python train.py --n_kv_head=10 --d_mlp=1792 --norm="layernorm" --norm_place="pre" --bias="all" --optimizer="adam_atan2" --schedule="wsd"
Each number is 128 + 24 x the weight over its row's rms, rounded and kept within 0 to 255. Layers, rows and columns count from 0. Numbers have three digits each. The size before them is the row's rms in percent of the matrix's.

# layer 3 MLP up, 1792x448, rms 0.0271, rows 1137-1342, columns 64-95
042:152153178090168137128131125131175094154143108141154113145130099186113119128127125136180124130150
102:128122096140122152147096131175153139099145147089136140120139109109121148161122099126117131141151
105:104099130111115100113140138128133133130130143135165097129137128148154105160095115082135132129120
098:127118135149126120119076150135131115136150093131118104123136139128152112153138135124136137157170
122:115092070150132116157132107156132157151165098148182111140129134127160134108129101123176093133134
111:123182106131152092122146167139125109153112102134129107110126167122148079111088147101099104126114
100:101130099126103062150112113136141154128115125114159111168154114182112121182110122118138127125127
101:150112133114138082107097082176094128121131164156160160116160087151134151137125118157158164127084
092:145159104162110111155106139119147152128129089119130125132164083164085149097129150141091178082126
112:163095119132126144145100103146166131130137103129140095117114087196119134154107138128128079127139
090:161183142120129141101120112151127151155148114097121093132114117138131121194125107162125099153140
106:132131097112133132108154190161122097092142148137148146132183150119149078124107102066141123133135
104:145133116149101083174152113140113079131187108170121095150099118161062111152126125097123134146133
108:128150125124136118160105144173136154123138119120126134105099142125098153140062115123164140063155
102:149120097147141113136127134154185146153147116131142161133128100131105082128148119116102134118111
107:125132128097159075118117145121116146130153142114133109136105126084116123157083137110129120146113
102:134131111112148122118114107155159097089138152148136157139137135106152121152111174103093102114144
096:149120114081087126130141113109115133168148112124167148164122147123142164146119109072130087116106
098:133130107116161101158091107170132128096100138156155108132167136073102135150123120101126136093136
110:138118138120161141078110143202129171176116167111136128104130120122134138161142093161128067058126
110:146130098121149113084111154165125145171114117120154111149146133179115139159091110110071143107129
104:159136110106108118140131141128149132134167112131137113154142172099129123146131112105142135137132
114:167147126068136148117143140077095133108122114112139086152157104107099138171124103121126124159119
083:135143143132141150138128090113134118140139098120131084120140114133115171160157138153106118114128
104:110133110111091100091081138131116119118117097144116113145120118140145140161120145129112134154113
108:109161091107173106108097106158109098160106152132134155106144071131171159144147108134095130133117
091:150093104104118163110092109123110100124168118119163135101157121102161122140152063138167124135186
101:133121113119120150135104165113137083128121165138130134123137143094105140117098090138155101138116
095:103132140132149081104106166133140111133150122117114144145095100129115143116161121108072133126116
093:136124119110161110165107129114108152136110083124103105166112089101100113093127128071145121098123
095:114132131125127130111164208153128122143124130142168104136099131093128085096128101133141149110128
039:119126142132149127076124068124147176167139169141136132155077185132110149150115138136124179150122
112:160113104099169157033112122127181056114146137144103116098161153115140151093151114108104126101140
097:135150120135137132084147099136167088128149117159116132145130079138103130122130070111142097109147
108:160123110116134082134118132118103163161109133115129090191101108147131142129128112081131145136122
099:130147097096106132107135125088160130139092151194157126120138134127118172168129117129151137108121
067:119122121138075105109142135135143051113082121140135132098140127144088146150127120092131207098121
106:149160116153156105102105188128111152161165139145138120124097119173116142112132127118153099156106
099:176144154123133146102119123140123137115136092101112131148095144146081137136117127120110116089090
101:149103110131132063137095152121090132109140101110172126145104110154079107145154126084148142093153
101:154110135106127103132093119128092143125162156173132157143139104139137152111090120095124122118099
103:093164097093104081168150157124135153141106129158163137176120156078100093159134137157097091091108
100:072112129102094082123116143127125118148118108148184132152134127154126151121132077114138115132111
106:124150116105100135120141146115099113125127154107162129113119131100158137105161092136087140139146
086:107117143113148126104129126105124116122176124148158127151107110160157145099132103133131093164141
107:145107116134174113149087097144115134127098115153150172120115126119125144133111153157159127110150
103:140143100097105102118115128123110135142139135104157075115138163141106112144129097085108108148095
095:106157151135117136071127127128139119154149152139118149122135109127098130118141133100133103115154
105:132121090127152122140113119155183119168118149182142143139113093145077103137157113154135138113083
102:179089103125104116133100106109147145147137081111143134157131158133080163119187117104091135119159
107:165085134114106112135061130117136093153119130158140161120104139131096142132096109096135126121109
102:155131143084135156145125149145162158106158098112153111132146107147128127134133115066143154120110
112:141171127135117074138118116160161143115124097101180106138165140099136144148109130147173131129109
092:136147109110124144057141111163099098150115129127159118098169167114143123143111130113138151146129
106:130140112131090065135118145117103134099135079125154140092124157101115161166095144101126114092120
092:146120115067172077109108151157156130094090150153139144111127126159098123146163156103133121107192
107:142118106108152079133091118128156136136110106176179158143119116095132174139072132135164106120130
100:148081126101135118123118136132142164124124097126152113133123138139087132094129118065153163122105
104:150121151123154124100072102108139106121107089112119146112108123126109155168123085127167109123131
101:105129089130134098137090104167127148141093096121170169143181156163121142132143135127147113085154
087:160156121133103107112125097165132120107119089139118111127096157144123105159161153099106136150123
111:140118117080119111163101138150132110131141111151141118130134105156141111139122141124111156138125
103:121137126140096102138148118100152151168151116109122114108084091143139128137135119121159098151163
097:148136075106160094169141176137122119149129133122126152134143114105146088150174141132134159127122
104:157108119118102109128135103157103128073133102125153095155155158091109148149125155087097171117135
110:114148121104114096158133173125156088115155127151151127173113138125097091138127137082148139131100
106:121142106154141119128110102160097119126124149142123079111149109096160147129077153118150134117157
113:144094115060096108128135156137163114140126120123200143123156084146165143127115095092122086133117
100:134143107102157060129093116138125133121124120126141133143150150115149097145087080137127125129149
105:100158090140122128146109121161146133135144143156153158161091146139108115122118080143103139147138
108:176154110111147143158103120154108132147122085114139104163139104100156088146112128128161135127125
100:113137124124135111138091164144173115147118136177118118109107116127118150163118094138133150133110
104:139113123131124104105102148099129112128125096144141115131087163178156109146120135071139133126129
108:125116098104122113151156128114107111082142120134182073143123172125117130133142114125148149113121
100:119115102134121119119122158184148161173102101096157118124126144134095097123141065076152094121118
110:127140086120158084120135139136149115124163126146143158121121157136155158145132103134146138138134
108:134150118129154125101098135169112100117136152119118161110145130136182111138105150107112100130172
042:132143129127145124143158171154156150113091164084138130131191147156134147133101140146157172089074
103:165130087119171103127147111163134133119180119156124091084153097173099158144155118153111123145128
040:113127144082090118159147122127173105124072146116126162167162084151102138094137116142141104136150
109:109111153134191114133146105144128109111129168154136103144152121111135107105096092141117127090101
093:125163118117093115132135113147095130128165105117126109108123113126084130090090135145141115148134
103:180164119108082162142141164154130130127113097146177129138161109121164126119114119125116110124139
108:153113153109127135119132135168148130106109148175166130159120099102133160153134135130084162122142
115:158133094143113131145138145142151134131134126125139153123133116102177080141133126153116124154167
105:122142101087117136130131131164135159119211109113145099144127114165161148092130150136117102096138
097:155136133137104090112139136137147158119129141095121129113161129104115168171118140121107106148116
102:127144103158149089100123152157138136141121069139148106116140084178112142155151130116136087106134
104:130116105131105067162142118112117085144173132152143121137116144165131140147080142136174131098083
111:129121142133119127139125174154107116165123094111121097144120104144130135133112149131119126114101
048:136119117127134105175093146117108126146123136202120169136129095122101123152155142147114079106134
097:136124086087169127137084102119157064144130145143135148142159144123147147116103101130105160133135
100:160107139099152107140128087172124140135137151127133114107115169095106092160138138106108099118119
096:168159126126120118119124114129073157130116108108111154116139122129100171134119115104132116111109
103:142142063123159100113125131144139180138130117091154103142125079148129098110139135102129111104111
109:105146090165129104125145108138137125159140140187166157124122115156146104117111121110133149105114
112:136120113164123045132090126111102149154114100129137161169117129112107145124102131105129098108129
109:123156095116095095122099178137110123139140086165157164170094104124141120149139150091133084100149
110:112127130097137098139100127112146107117106094117142167180125134094125134158138115047109113134073
103:160094097111119086124051111115111141133107153119153132123160106123123150163095105127117105120097
100:108109137123098123164110135177111162145146167080138123116149177118116124136118111109129091116177
103:148111120147112116130121115146117079158094118179123150131114115182113120152112144089105126092126
101:121123132131162108099095098127115138134116114127113101114101095117129143168109120130103102110122
105:126138121102136090130073120123123095113091114150205159147165114116115135157134131128099150118088
104:131124113127144143141061160108127175117154139119149123168153117118165089150119156106171149127099
109:188123097133158118103143100137168120109184089155153137112122133089151140110091109112164170097148
106:116091094074147118119080132114139127123116128121137127146145110127134142133129111109178083123125
090:086123103107122121124100111099157094131139109134150108133168127166133102175110127102125156117133
104:173126103142135119125140126120105122130134145144167108135173107126127160128118148096140149083122
110:158135130149144091134141152147144128167137135126144110131114115135127079173142119099132147126136
104:182111148084120117105084111145116094096120102132138125131168136084155113120091104143136095077091
094:125163097093141127142133125086105128179115109109135126140129117158100111100117118119123093159157
095:171084095170173109123120107157142137139109067163153127136136154127131134142128119091132100107152
106:141076141108172143100126153137168111112129123136125153129119125109090132141135156095102104133164
108:099173063098172126130158135117120087136157157115142115128139110115147096125099108108114088099128
097:118127105088074136098104141155126142126171125160147132148127131111110094101146122135113097095154
092:179121130117113106130163132142116202134083083124147124152147133115102130134132094168153082103099
103:145151112107108131104123129132156124143135135146136133127158096152107111154088112132099131118157
091:134134094134155094110118116126134156154159104144161124135139150137121129120137088130150084113127
108:147148060093134076157118120118125085116138125122133125128100158106123115131147145130152112121112
105:117119136115164098112052128161156143128137102210140155143146128117101188116136115120099117112139
102:142137130120129062150167162122091143180129112131107103139131105147114137136175147102064134110161
095:134130127126144104114097133120127165145100133142123106143113129121129143111071129110124120156105
094:140146098110103133103160124126157122105129081156166110136105126152101163170110139081162155137115
103:122097131128124152077110117114136070121111082161130115105128105149110183109132122137141137127149
103:102125079149142107103112121119163146098145139134163141161150159165119089176093098156140134104119
096:120078102131174116096107095113150161125177102140144119110118164214093101119122111091151128126177
109:098167137120110089157128157135132145186118105119153096134164117139121105136139102111129105135116
104:177147136142125124081115114153179114148142096120139137174112127111160120149123120104122147121143
095:171125117141169132113135150130124134137101144140132081116133087111140110127126108121156086105114
102:140085074125134129129131144147147154152160131127154106130083138139112145099116126116182140120118
109:121142079092122124152099113099114114136160149147133160105141148102125133130090088134129083113108
101:163138123129120108100137131173147127145120107145128121112105111110107196184160118092136137145171
105:167146147113149130131124146141145093126131138132144150146101128107079162113108127122138106100079
107:112152097123143136137086122123103128133117099151137130167120083125088130155114153097129086100112
102:119076128110090148134111159149093104071127092096140130081138109163140167117101130072133144087128
103:124110126145113079132129125108102126144154056136126074151092138130099150080162139122155137116102
112:143080107131082121144102135129106110154144113142161159169123142130156123115076091116167155097122
109:172104065117142121108080116138141089093059106142167124116122138149128099127136143113130168143160
101:140110095115128100142109111137102159112129070151139108135088121144143135138118120146120153127144
111:141186079118122131117130097155121158133136130135162136142166138127131098169107132158144128116151
098:104199106099142060165066146106154133148134156097131114140128175134095123166134140124091122124142
099:090135117131108118120109167113102099150108092138144098122117148129132085133135115120147126092137
105:082129134121068109126109111138091123135164126127148114137201141152137092106113080166132105194152
110:117104094092124131102098121133120147104114116124144135142139155094111117105103123096156114095160
107:135160089156142111116100142131095144146093122137123143174145124104122099149094132145158122127114
103:110139114155108131121124107109183153128149081162144087141080139130127132198085133098153134152134
095:097150113118155073124133145155117120135140144121131130140101121100147128140141134119104122084136
100:160140092092148109111110171093120170144091129178135116139105152156086111140160139100131107115095
110:146143091092138120127141157145116168100126140146158147210147111130113110106148121127162104119121
098:164177123118110138122120095157147127132158098088150099123168131102163092123114148085108140186138
040:156149110132125146112159112126113137136133151134129111108078157125139171097178121119155132148095
109:156121122125114132136109128144152087101135148134144155131126078099113201115085125109135129090158
116:144113081110120109115110135143110150112179071157159119167119139148162124133131146113136123111142
100:134116073068125123118155124116131104127113140113142110152123104144141089114129086114158098098126
107:200130127133190164110157126130179070119109121141136104119111158152115125165128107105164113111146
119:114156090115096078152081168124114115160091145181171134150070130121130108183127123108161146155118
102:175113127091155124155125113111109127125115110168163108169124133110104185157108095161149127112125
101:158114097101128163111143143119140180144136107127125128120144128139091093129154120100137080166162
105:179113108109093100127126142142140127156119139137136118148101098127108138119139097101138147114123
096:111126071137138117100135118170129092153121118157142158134126115127101133138114153123105153087129
088:156152127099123104141111115117143100150133083138097077139131102175096151105091129130135109092140
108:110110098086139119134112194124120120091128125136164133113118158117112139129099117098142120120163
102:158138124105119152151118138150069129135104146152149118180140133101141108145121128157118094132134
091:186124083112139152093114140119124099136081130134123098132155127169145117108118108142158140091092
099:145080102113135103132087144144102126108096136136160144120124115156176137158099086120101095123181
100:179148100145137146119143101105148133138150148160145166151159116127163118113157058119127132097134
111:185139113101141120090116146126161106111173103131152139138127149131124159131149127109098156146135
107:155104106109102115145141139125165136136140114185131138146112108124113113125113141086121155113119
094:146141075133168101126136120124141151148131097192121159145177144113100136163147133123120114142163
098:145122128134138134155131116083122117113149146169125087156092134138130153128111110142112125084130
105:151132126140162060156093175159137162085121096165154121183149140104135102130128111128144138118119
106:131155079130154084141163124126101165114145138139136099137135147128096143110100122151122164141096
106:118131108141118127146119153114123087112114143161150128087128103122135143121115140141150102146109
101:131150131128113088151112180136140130139153137136109155106102100149152094142119150092092134136102
103:139094085108102140137115144133120153112127130173160147160133139134136137121153112098097112137139
108:125131112130127097136151122129112149100092129171188146128102131105142142122192141111113116101144
110:159112154118096110126156149127153130138132074137158142154118107133088108138132106120120129127089
111:123140118109152094141122131136162139141109099139151132149133116121123110130144111118115107114111
103:151182102108123104144086162144126082144122123138154135141161150131138110143104091154148113122114
100:156169124139116144156132119131152152111105153125139123113142093105113125120112128076139137107114
101:113130138176116112149113135148110141134118079137142118108091130133124144147155123096148117143157
103:180137091115130116093121141162174135161176136150129160126148131116111165130131080119120118143139
100:182113116122153127091072105118125086140130099169151142179132151088140090168165108085109150135135
089:141107118133139103137130109150122128133121131204111139159135115098118110131168112123172119101092
103:174115142081098125122099112152127158188122115125160150170128126170164121115126141157089099102119
111:151135130135125111114189125108135114142140149163118083134142133122129106138101124131131126116130
092:155130107092185128074133141183177102181138109149135161111148133141166100115162143114149139099200
098:141126145091104129064132111144135130100135123146158111159125137128113135169114151104105141146139
050:168115145137112102162151136099113126134151141178123144102126093142091119101101151163141152083121
039:119161174141182136124157132138119113182112114152138125125091139129133146115108149090153054162123
107:157155110157084112162114125112125084120160102136155138139117131149108102128125101078122178108120
106:172104116104150134122133112129139135105127116098124086134102128163130132131065147059129122137155
101:135144109124132129100124166167155081143160131183138156137122130138174123141129170125110166138110
110:087159117129135116127125115110146158136140124125168087111101114104134156064089106149147128145132
099:133134134140117073130132134166140162093145145120159089131102144165113070138128121138156114119102
110:150103109119136146117101133144089084104140107128151145129134150161110077126112125152135146123146
051:104118140130121123133155155138141122151100107149149153119091105116103167136163151154157083121104
109:102118116127137120147098138139161128117132113134141152131132112140124114184153130123122125139110
044:134111119098145129118109125093144118188121090147119134167129137148151091101113130108096160202191
114:129108119144121115128106154148106135139106128146146110143113102163114178156130136106138176145118
099:131126108111131135136109104157077108161126120144120141128134130139132094105119137095120134088119
111:119136075129109116119146134109169144114129125116160120144147082154177117152124128128162107107146
103:153170113082181095138136119132154152123184121168129106150122120111097168116127119144165114100092
116:125068123118161071133113099126126166149127121135138122128143104106146163136135139123183126057109
105:176132133123126085115114125183130145116144121106126156134143157144139074107142131125125129122117
# layer 3 MLP down (transposed), 1792x448, rms 0.0154, rows 1137-1341, columns 64-95
023:094101103127138119114106164110105155111134149106096149159135104077153141108140176130085144113140
106:104125163130121134160098131130142160082119149160142107110158138133079137115106127130109137127089
094:163122088152111134168091149132116152150133151129104153136159083140145103099136106099101077090139
105:162106164166141132113098134157112116113117116117134119095152174145111091101111151146159153166122
140:088119151149121129149153156107132140139142118126120123110128120100112139136144094118114149155107
107:111145121089106124128122131150101114152120140136154135147152121124152128130144146099102117132119
105:116132171125078147139157139127174119125172175151112105124100143124144105095134138095078133158114
091:108134128140109112120138161154131097119164146081151123129115099107120147142132127148140137158118
076:123081151120114164162129164109093086131150108149122097096111145145134120133140159122142078093156
109:118140111123082090169108134146126119155093140120133138147089137095125108116134107114089126120124
094:110183137122137126137140159161119144098174110094131146097109092122117126130141147149135151142139
094:103102125137176158126135150153165146162140144097120113116115122139149104128122153132129126164108
114:140143153092081148114164103124130093137127135095122125164191165124150160166100111119102132100164
101:094129149143113176135165147128158121091095129079135095156095118183113114140116135148137118157146
119:131128115135103134133139114131126124144129111102112121097105144141129093113136104124145098116127
114:095172114100098119150146102109118136161132125139172130131150150169151156131126139116110088084132
099:083167082144130128090119117131147151114116171158092149155093107119126151134149144146158130167132
116:125144138176137102137095112101126134120124143138098113112160119090125151141111159132177145122142
090:199164114132140156171155097106119100132132112150122117084150194094120147097152159134146112128117
105:121151138136156117145096113124114170151180151137110102114133125147135174119148138162129130106109
119:164112091125137145045161125162123132146145102154145150155122083157094085090130105142129116130131
111:124138133103125101089107149103116139172079111143111128108136155126093174132173149131138101150141
112:142097164117130088142166158095128122134158139100098138157122120098148076135130159117075124137087
063:123149171099152082171105181149152118120108147093111150120121097131159114097122091144089160094126
088:135114089126151120117115183124150126129143133056109096130128108100116140161096128107161125119129
098:122098114089111084133117179178172163120171130155087135153128127146119125133112102147116125155092
093:074149148147104104119116142101135108113079150124133114120111159143139120148152138142134116109068
091:109130159131082108175139135115140106073130120130123150108145091103127170107141110149114119156102
092:125150153132091122130139072146144139133121153130097124142131145108159135109157140167146161163127
090:098134082128140131153167125144116122105158175153105122111132120153087180158108131158124137142119
105:139155132156160122142118150131091128138124110118130125155139099172130149118156139125125108090140
022:144124134138100110192127139127085109099109120127100182120136082085161140080142126130139105118111
110:142171102126160137094122093115120122106120090098111143133135088101125148143119128139112136131092
101:129113124125112125072156151153119114095118147153131119120126153138156128125121156150099154169139
114:097140158132129115136133153126132107115105098195139096136100142115129152136084116162174098161134
106:119147109138114087106146150095147123113162103153160118144132136124098122145136135120143114096147
047:099103114084172134136163096086141151089161155127134127119120135134171143091148139158129099150117
125:130118103097133120096154084158157107095107101117128119164112099165125151087144145163138107083094
106:124146114146157143124103090152134115112137136129135089129106136162148135174134164133109126151137
101:097108124136158136141115134117167138138138108150141162080147161116126129092153161120142106144109
119:159133154104139130135101143134150097137094120101132149104115087123099118142120160115156131133130
110:132129150113130152087118112124127129136134121144123165136123116150122133132153150110114157168118
111:118158116152126143114127115121137101147121133089130119113170144144131132118143124174137116131182
115:067117109127138098136142057113100151123142097126190152149116087090141162136127149162099087166091
087:128127105127134091087104158141140151151155101164136107147117113135131129124130091121106123109150
096:111115122119137147141170134134108092093143160129126112150143175098158146137112133101164146181163
112:199152086131119171133154160147162142089190119125114148144125156141109115121141098121145112091131
074:160115116143126157145146114176148115121151123126169142097123168124139143128141122190066145061103
090:094132107119151128097137101126144125122099110144095093161125109107128139174129145172165147133121
093:123138095116161107124151110111103131127136134177114102167128149099132146135061131122136134098152
097:123132151115118097132166117140149123099127119176118145088087109100141158123149165155124142128121
118:111127148157132137150103119124114126178106103121124174097149095171138129137093116141120120119122
116:102140154135100124185106127129152125128141126115165155149122127095156115120122121132126104120123
096:111115142118132098120107137117142110111088131112156165082121109117150144149139131093133118101139
115:130168152129167124121138146073097127121115112138117080126160130137150144128112136120113122105110
109:124112148138104147176131137104128155145127115075110116152137112077118141113147151117145107146079
103:167157104157099080140119144131160115144133130115129146164111104133124176203141087103143121125111
094:140125138125124131196148116115108120128130119157115158144088138132127128130122109107131118145098
120:082127111092180087134139130130072100171142176101102141157151110139184098109089150181125123135141
108:137141152126143140155118130128136133112149165100120171148130102082135080124092117063135124130138
099:147134142139148136190084113141086112135106131102104169116111117119116119096136144093131143129107
126:087094160112112118177112126158127131135132131147135168148142135131124117175111168109109133080142
101:121139130125139122169132155137116148154147132102117135120097181156113136131168128123118131163128
080:132111082135140136156148137140143098101085079142141107118107117175152101114109126156143159123129
110:083145117134088134135156118136110140150121157129154134167049095126126123132124116108120175124090
116:078087113144099161131103154107135120125132103097078153118161127166124122147170126113158111123162
109:112143100108124127147141083143133141122150111104126112173127102135129132126139122127132117097159
130:102128118148130175137146159124142161125149147131155174121137134163178148159122150176080134138148
083:113086147159085100119148093089152122183152131149106170119107129134142129144184127107179163137131
109:145143128097130121149095089175067139124174109123121150161131131144092125124132129086127144146087
117:103106125144171117153146152105184124109115102147124112131142117082127209165115171073097167144154
105:118119137143101141141056129118161171122139114125159169145160131066126118151125114162125142111086
090:135150119115111142127122140179134133144099123149167117143112147113138137112109134124104107124118
097:113151166134125104168130120168128115091107125132123114144139109094129093108131169153165152077096
101:114137175110133098117122159105116108127149182132094105159080137125095106088107164137126126110109
098:122157092127130156111132140094136115069109110147117098128112138143157163138143104101107146137135
093:126119173142115144116109111100132134158093175153104159127152139117125147118155158122141087118101
023:134129154099110144145114085126101109155171143149096161131096119087122126088172161123088139130181
089:154139133137115114191148115108133144139118131116144099098111097104144134143123124107130116105138
022:110091101157108143104121149128073143114152122112115134118109172108144156118113195149152154117133
100:116122177147106100131124107119141092105141130151083091132110144126143136106123125135124173116131
092:134198186146114128128109082142126064111133130134112123115142137080167153128092160157172126145144
099:108105127096131100157115086137164128096161142132121107123123164099161165130156109167095139119128
096:123123161141152107172107146160145127129090100114104144111110117094104102107093126137130106095122
153:116154108159094164116116139152123118121129142103090152112137101166126139119095168137182133088115
101:147147125110140097103124119152119144123134128145132081119116128116134150119132095139113131146093
104:104120137128064119141135114161101130145114163143147139132135110120168122144112146168152165126132
112:192125102111117121101096153132146140158156133141133128113109114118130141127132123168090139136121
121:175171179117105133122129108152130111139102110079131123158128136124130122136160134117121091137123
112:093149131141126110152092066148116130103131111125145121105139179162106171172128147112116147092163
029:080091119117156145099137153125144159120104092114118129096095134148185126084127122161115125132168
088:155118138093146122168138176146103142152121133139141173129133154156130084131123088167121125133119
096:114104125141114134119132108147155127116154131098135192144149110122136087136161107110136132145166
102:128127110107132156084119127161136099150107060137087109078116140114105133103134147132154107134126
111:123141135119057160135132116135138178139130177123122130112128099108127122113110106136160149114133
108:137136079114122107147088108124095111095141114123169133127114161099136126143105133149137121146121
106:135104117161142139110128105099103081106164126158120138148128169123139127109143118097115105120144
108:172161118115099132073151134140130100127140081128160152161066108151107101145147133129177102105101
118:105149168149114141129191108082154129142125144122120141128099092137099154129176148127127173126157
111:140155166147122133128111114101123081134105142139105125154142173114121124138117143112147099108127
101:111118102153096161125136127147091152129078133101116138115137164123151146157163137128152131136130
095:127113135102115121128156098126155120074130186130156133116140150096108167105073135113121124127094
094:130158130128171080152100097116131114105113168140155136137100150108147151158168108120064093171117
128:122129136154174148115136111158112176152093144102141125165170136107128103102130131118113104128150
092:154102158136139085132140100120113089164104141153162145115159158179146140116154114083134117135139
112:133121095155129116139170113099160145128110127133160146173089080130124096115110151112124148093119
098:123145127153105106140187084104150046134148100110127122127127127140144120122108106144140158131144
085:180138130161121146105129137187092135169118119125081142076136095105124117096138151108113153106128
114:111152115102178160142189102143091134166147110110141147137161139143136114090151137153121137108126
134:086117116135096153106155158098101147151094095105130105113131111135136139144132131108148098159157
105:193155151127128180119100173131108132147100137116121084088114083122124120114119104128126110132104
112:129152149140135157129173102145115137105105123098129146124122111160092113145089144112134118116143
113:185128114098168111129126099145133105117130151136142145139109156137140140180153095101072128088137
105:142119097137111099111147126119136164111131111128126129154114146093124120121128161085101107163151
119:151117163166124124145120110186156144113120122130114144079106116116122100143123138109155130129156
094:122149098130116123103145154125155134140126079152123099132106124133109108136123154090126111161117
071:132093118129126116150121121098131112115100105143120101096152135114102107099143162097094145118096
103:159153091093144128097163130109104146092079155104110078160170163139138114118140126110169155176136
063:151117140139157152121136146112189140152079141166098164121121151136128087105160114097160121149116
112:116098089166104168171083121110119119143105133151108122049097168107118135154103103104162139130129
096:143130127145157125099136146123098094148103115110106096101148138162133124124141147148126148172144
099:135080128126159105151120143110099117096086119135144100101125123118130151120140116140099103153137
076:157124123146121136142111171106154094116114107116123120068141094130129163172142146118123142114163
075:096110119118097128122132153112155141117157140142118156134121107171129174127133156131128149103150
100:118123147133139199152168116119141124131111123138115117082141113139161146124097133167107109151141
090:146143136141078126133126101147114148157121066118135111129104150130107166110183064090127133127180
078:110125161164138090089140154175114146120100106111129162125133136075115173128132132143112122134097
116:104154093161158134127109163127122095133132128144108098127150123127123099097116101141114080103156
110:152136121120119137080134105118092158151151077154159140162123071130156123110131104132096114116151
065:106143115147173152136136150135150122146108122108100107134148098143143107083140140122122128141118
116:088125144181106127115140131128131079094141119160119165124113164166150107135136122123127140146176
114:152114130131089157130078088123144128131115109122131123118108161164141137108115126158084117111136
108:141133117079150104127155151136117129183080136153119159141111135146155119090155122117126106082140
099:120114132160130136125132123127190118157119130100138131107121117131119098106127165155165106097151
119:159167107108116148129111078149143121119121115098166116105112108125125105126161098074149114123164
110:081164099111119168159160102130122103133118077102116128135134115125156107104118100124164129141181
112:166159158155138125112124138108157095126133094133105132119121140135100113132127117150116138135134
108:136108126081117092125115162161088158147168109153175154155097126121152125141109155112058129080114
106:114120143129123095120130105192155151125151144112185131140150149108086138103144142127139141164092
121:129116157098147178153122155144114149116130123148126129153155095152109143088138091116153146138114
120:109128136114144113126118139170147113104135173128143118154148085131150095113128103139128126145103
108:071102136142102118132107159163132154125119096132139123136131111083117152165129108173080148132098
090:168122140124141143111125141122127169116064110097109126129097123147105103077130130142127127129173
108:132105141129110088093151107097066092085145082084104111087097110134134192083124171146171129121168
104:125123144104117140171120100160105106162122138100138155132192092115091128151147145148128132117192
105:124125128106112150130118113104094158172127078098098124135119199151117079112146107097144161123146
075:116160123168141084136141098138132110098123085127120137122153104098161084095146124110113130121156
090:128074128155094112168147107130121147126093109117134112155167126161109103118121154134150142144130
104:145111114127105149158137133097129163151115123116100126135114124093107113097162114131084093156119
119:151117154118115135116161118100098148046123153159132119116085153148129142144149131124179155142112
109:193108110133122119082120103102135126146114107093129098134146127144104141099118161118138156124169
022:103128146143149154141077114105154153124143117140132161147144174100132103134171153147089133096161
103:126121110157079140087127163101145126163152116121115110125123131099130118147107145149116107132158
137:145113105134102130145151157137117138103174103131179141140126130109159132150129134092153124179123
087:128122092117141130182116149137154142141146174143133107169118156140106097116085134119149082116124
098:148162104157166110140116127110184095088120125163148119156116102122118102132107159099146146084100
146:102159109129132140129115133156137148102132129119147122168142139091161121147140163136173131104127
080:137116088116115155082127097117159111122145086124118116124158090127124131107140148145130128108126
091:096185143153095122169150189095157112118148145159151124120106163155161121127136127142093160150137
104:080136135141122116083090128136127193113150098125148091087145109125146127160089123159095164118105
077:129090106155111103145105143144113088148150129150144092120160126138113088124100123174143136072117
091:112126159152159146098136116147126123121116153105084102132145118148090122125160188141128160141108
129:144140099098117154145116163134108121106111124143097153146139111094112109103143095097137111089157
106:099133129127137133084123131120090171134107062103097159141124068148086140136125144116118113137135
093:094111144129144169104098146140152153112129121124118162176192097145098150113125116150132126131113
081:152147111119118091099138094112121115176158073083130142128133116142111171099131104098178130111123
106:072127127129150164118183131102116147077085155169108131117103129147128134142115121155127126137112
106:131109127134125105112155143129150156114142119095150140118091152126164120127141103116113128205080
113:082136168117089120153147127123156120098103146152113183138116115121122098118076142124138118137179
089:118102133094144135131120093125106126177149162111120090147143102122123115092125118127134140141156
099:098142135115110144156102148122106078149176126171095136148170128084103146111084098093114140088087
101:132120139129138117069134109109118111159096132192135152144111142118143119163131130092119107136130
124:150127147123160087104086122133145125148078145155131140142113105170153079112136089162076108106120
107:077165180137105121154139148135127154157093142159142181118100138136131095112161110129120096112113
112:150089128105074103147138106126133108165064144136151123139148172137148161118088149168135157134099
113:096133124126085119151104162138131098120142143146163127105123142116111143139152134111145102108088
126:099109158129134146131156127121098122096129122174150087123099144102146132132127153148133153124100
113:113124120130133138150117120186138134077107111172111131165107157106139147146136098164132102101128
102:129145153104163146140164122102124124150128111115141135139131138088151146128145100125102078116124
101:117126172094073148158120144124101132162141135118148140128145123128091101155142103139126093177143
076:066099131150164117143173120123094119141108131162105130127133128119136114108112130123136112117164
082:132126159147151176135160159146164116132166106135137113115105139114144124114143168112153114143152
090:110145117126088156144120139118153129143106144130156178153170103130121160151140113104116101150124
083:085136091118128124120146107129109133100158086105117157112126131140108191114156108130110108118145
072:134076099111099156134118164124112143157156153084134114120125108158103131155095167146120088110095
090:126164144104121131163159154130124124110120110148117137136179104137141095129131110145129159151098
117:148141136173133133093121135154165160086114114151120125140115117169102124129137132115138115135152
068:150150134157095121155141098135107125074080155121105125147144146128138151101136098134102113111093
091:088149121082127130120142122121155086132166155109134122131123125151138097157111112122127166142152
031:077133135149130144086088133150124134095095119109111124144126111106173117107145113104109121138145
021:133097119152113094153104111166100150122140119130138138151154101154100113176167149147117167134127
105:147097147116094124142089127148118119147117175133127174153098131136106134121112108109124175121139
108:150123140171098108127122085113136122172095122132095141177108118134121104129112136158102119123136
096:166154144159130140176164125132108112145131114155132142133122092106114153109115106144123145124094
121:100116095120180102149116122111121089140099124137168146123141123093139103144096102140136147115111
101:168164108125136166109100133154098152117096143115175135103138128115118108143115113136128121132108
129:118147142137116153115127135126122109130097131131144087096122134166157094137153105153149128149113
033:147153118157131138152125098071126128107113125119157135114141150145159128136134145120075133142141
128:136170136128124156089093160109135174115117146115108142120135141140101122113151104138122071136138
023:112136142094080104136123122151121152097125145156141105141150110151121186148117131140133120081074
126:120130102146124113103106125119133103179114079166142101119109116129116158123094147114148128123119
098:122105111122107134141096106155126139148108137137103128090153138120173116176128135146159133124108
113:144103093125133124099097133131107130104160134131139168118151136127124139151110116105164106110137
087:127136105131192116120169131118156129123133104148150117162138110132091144124178131119084122127146
138:114068147087136139116171119149100082120126120125155165109116142114159105135148186105178153152133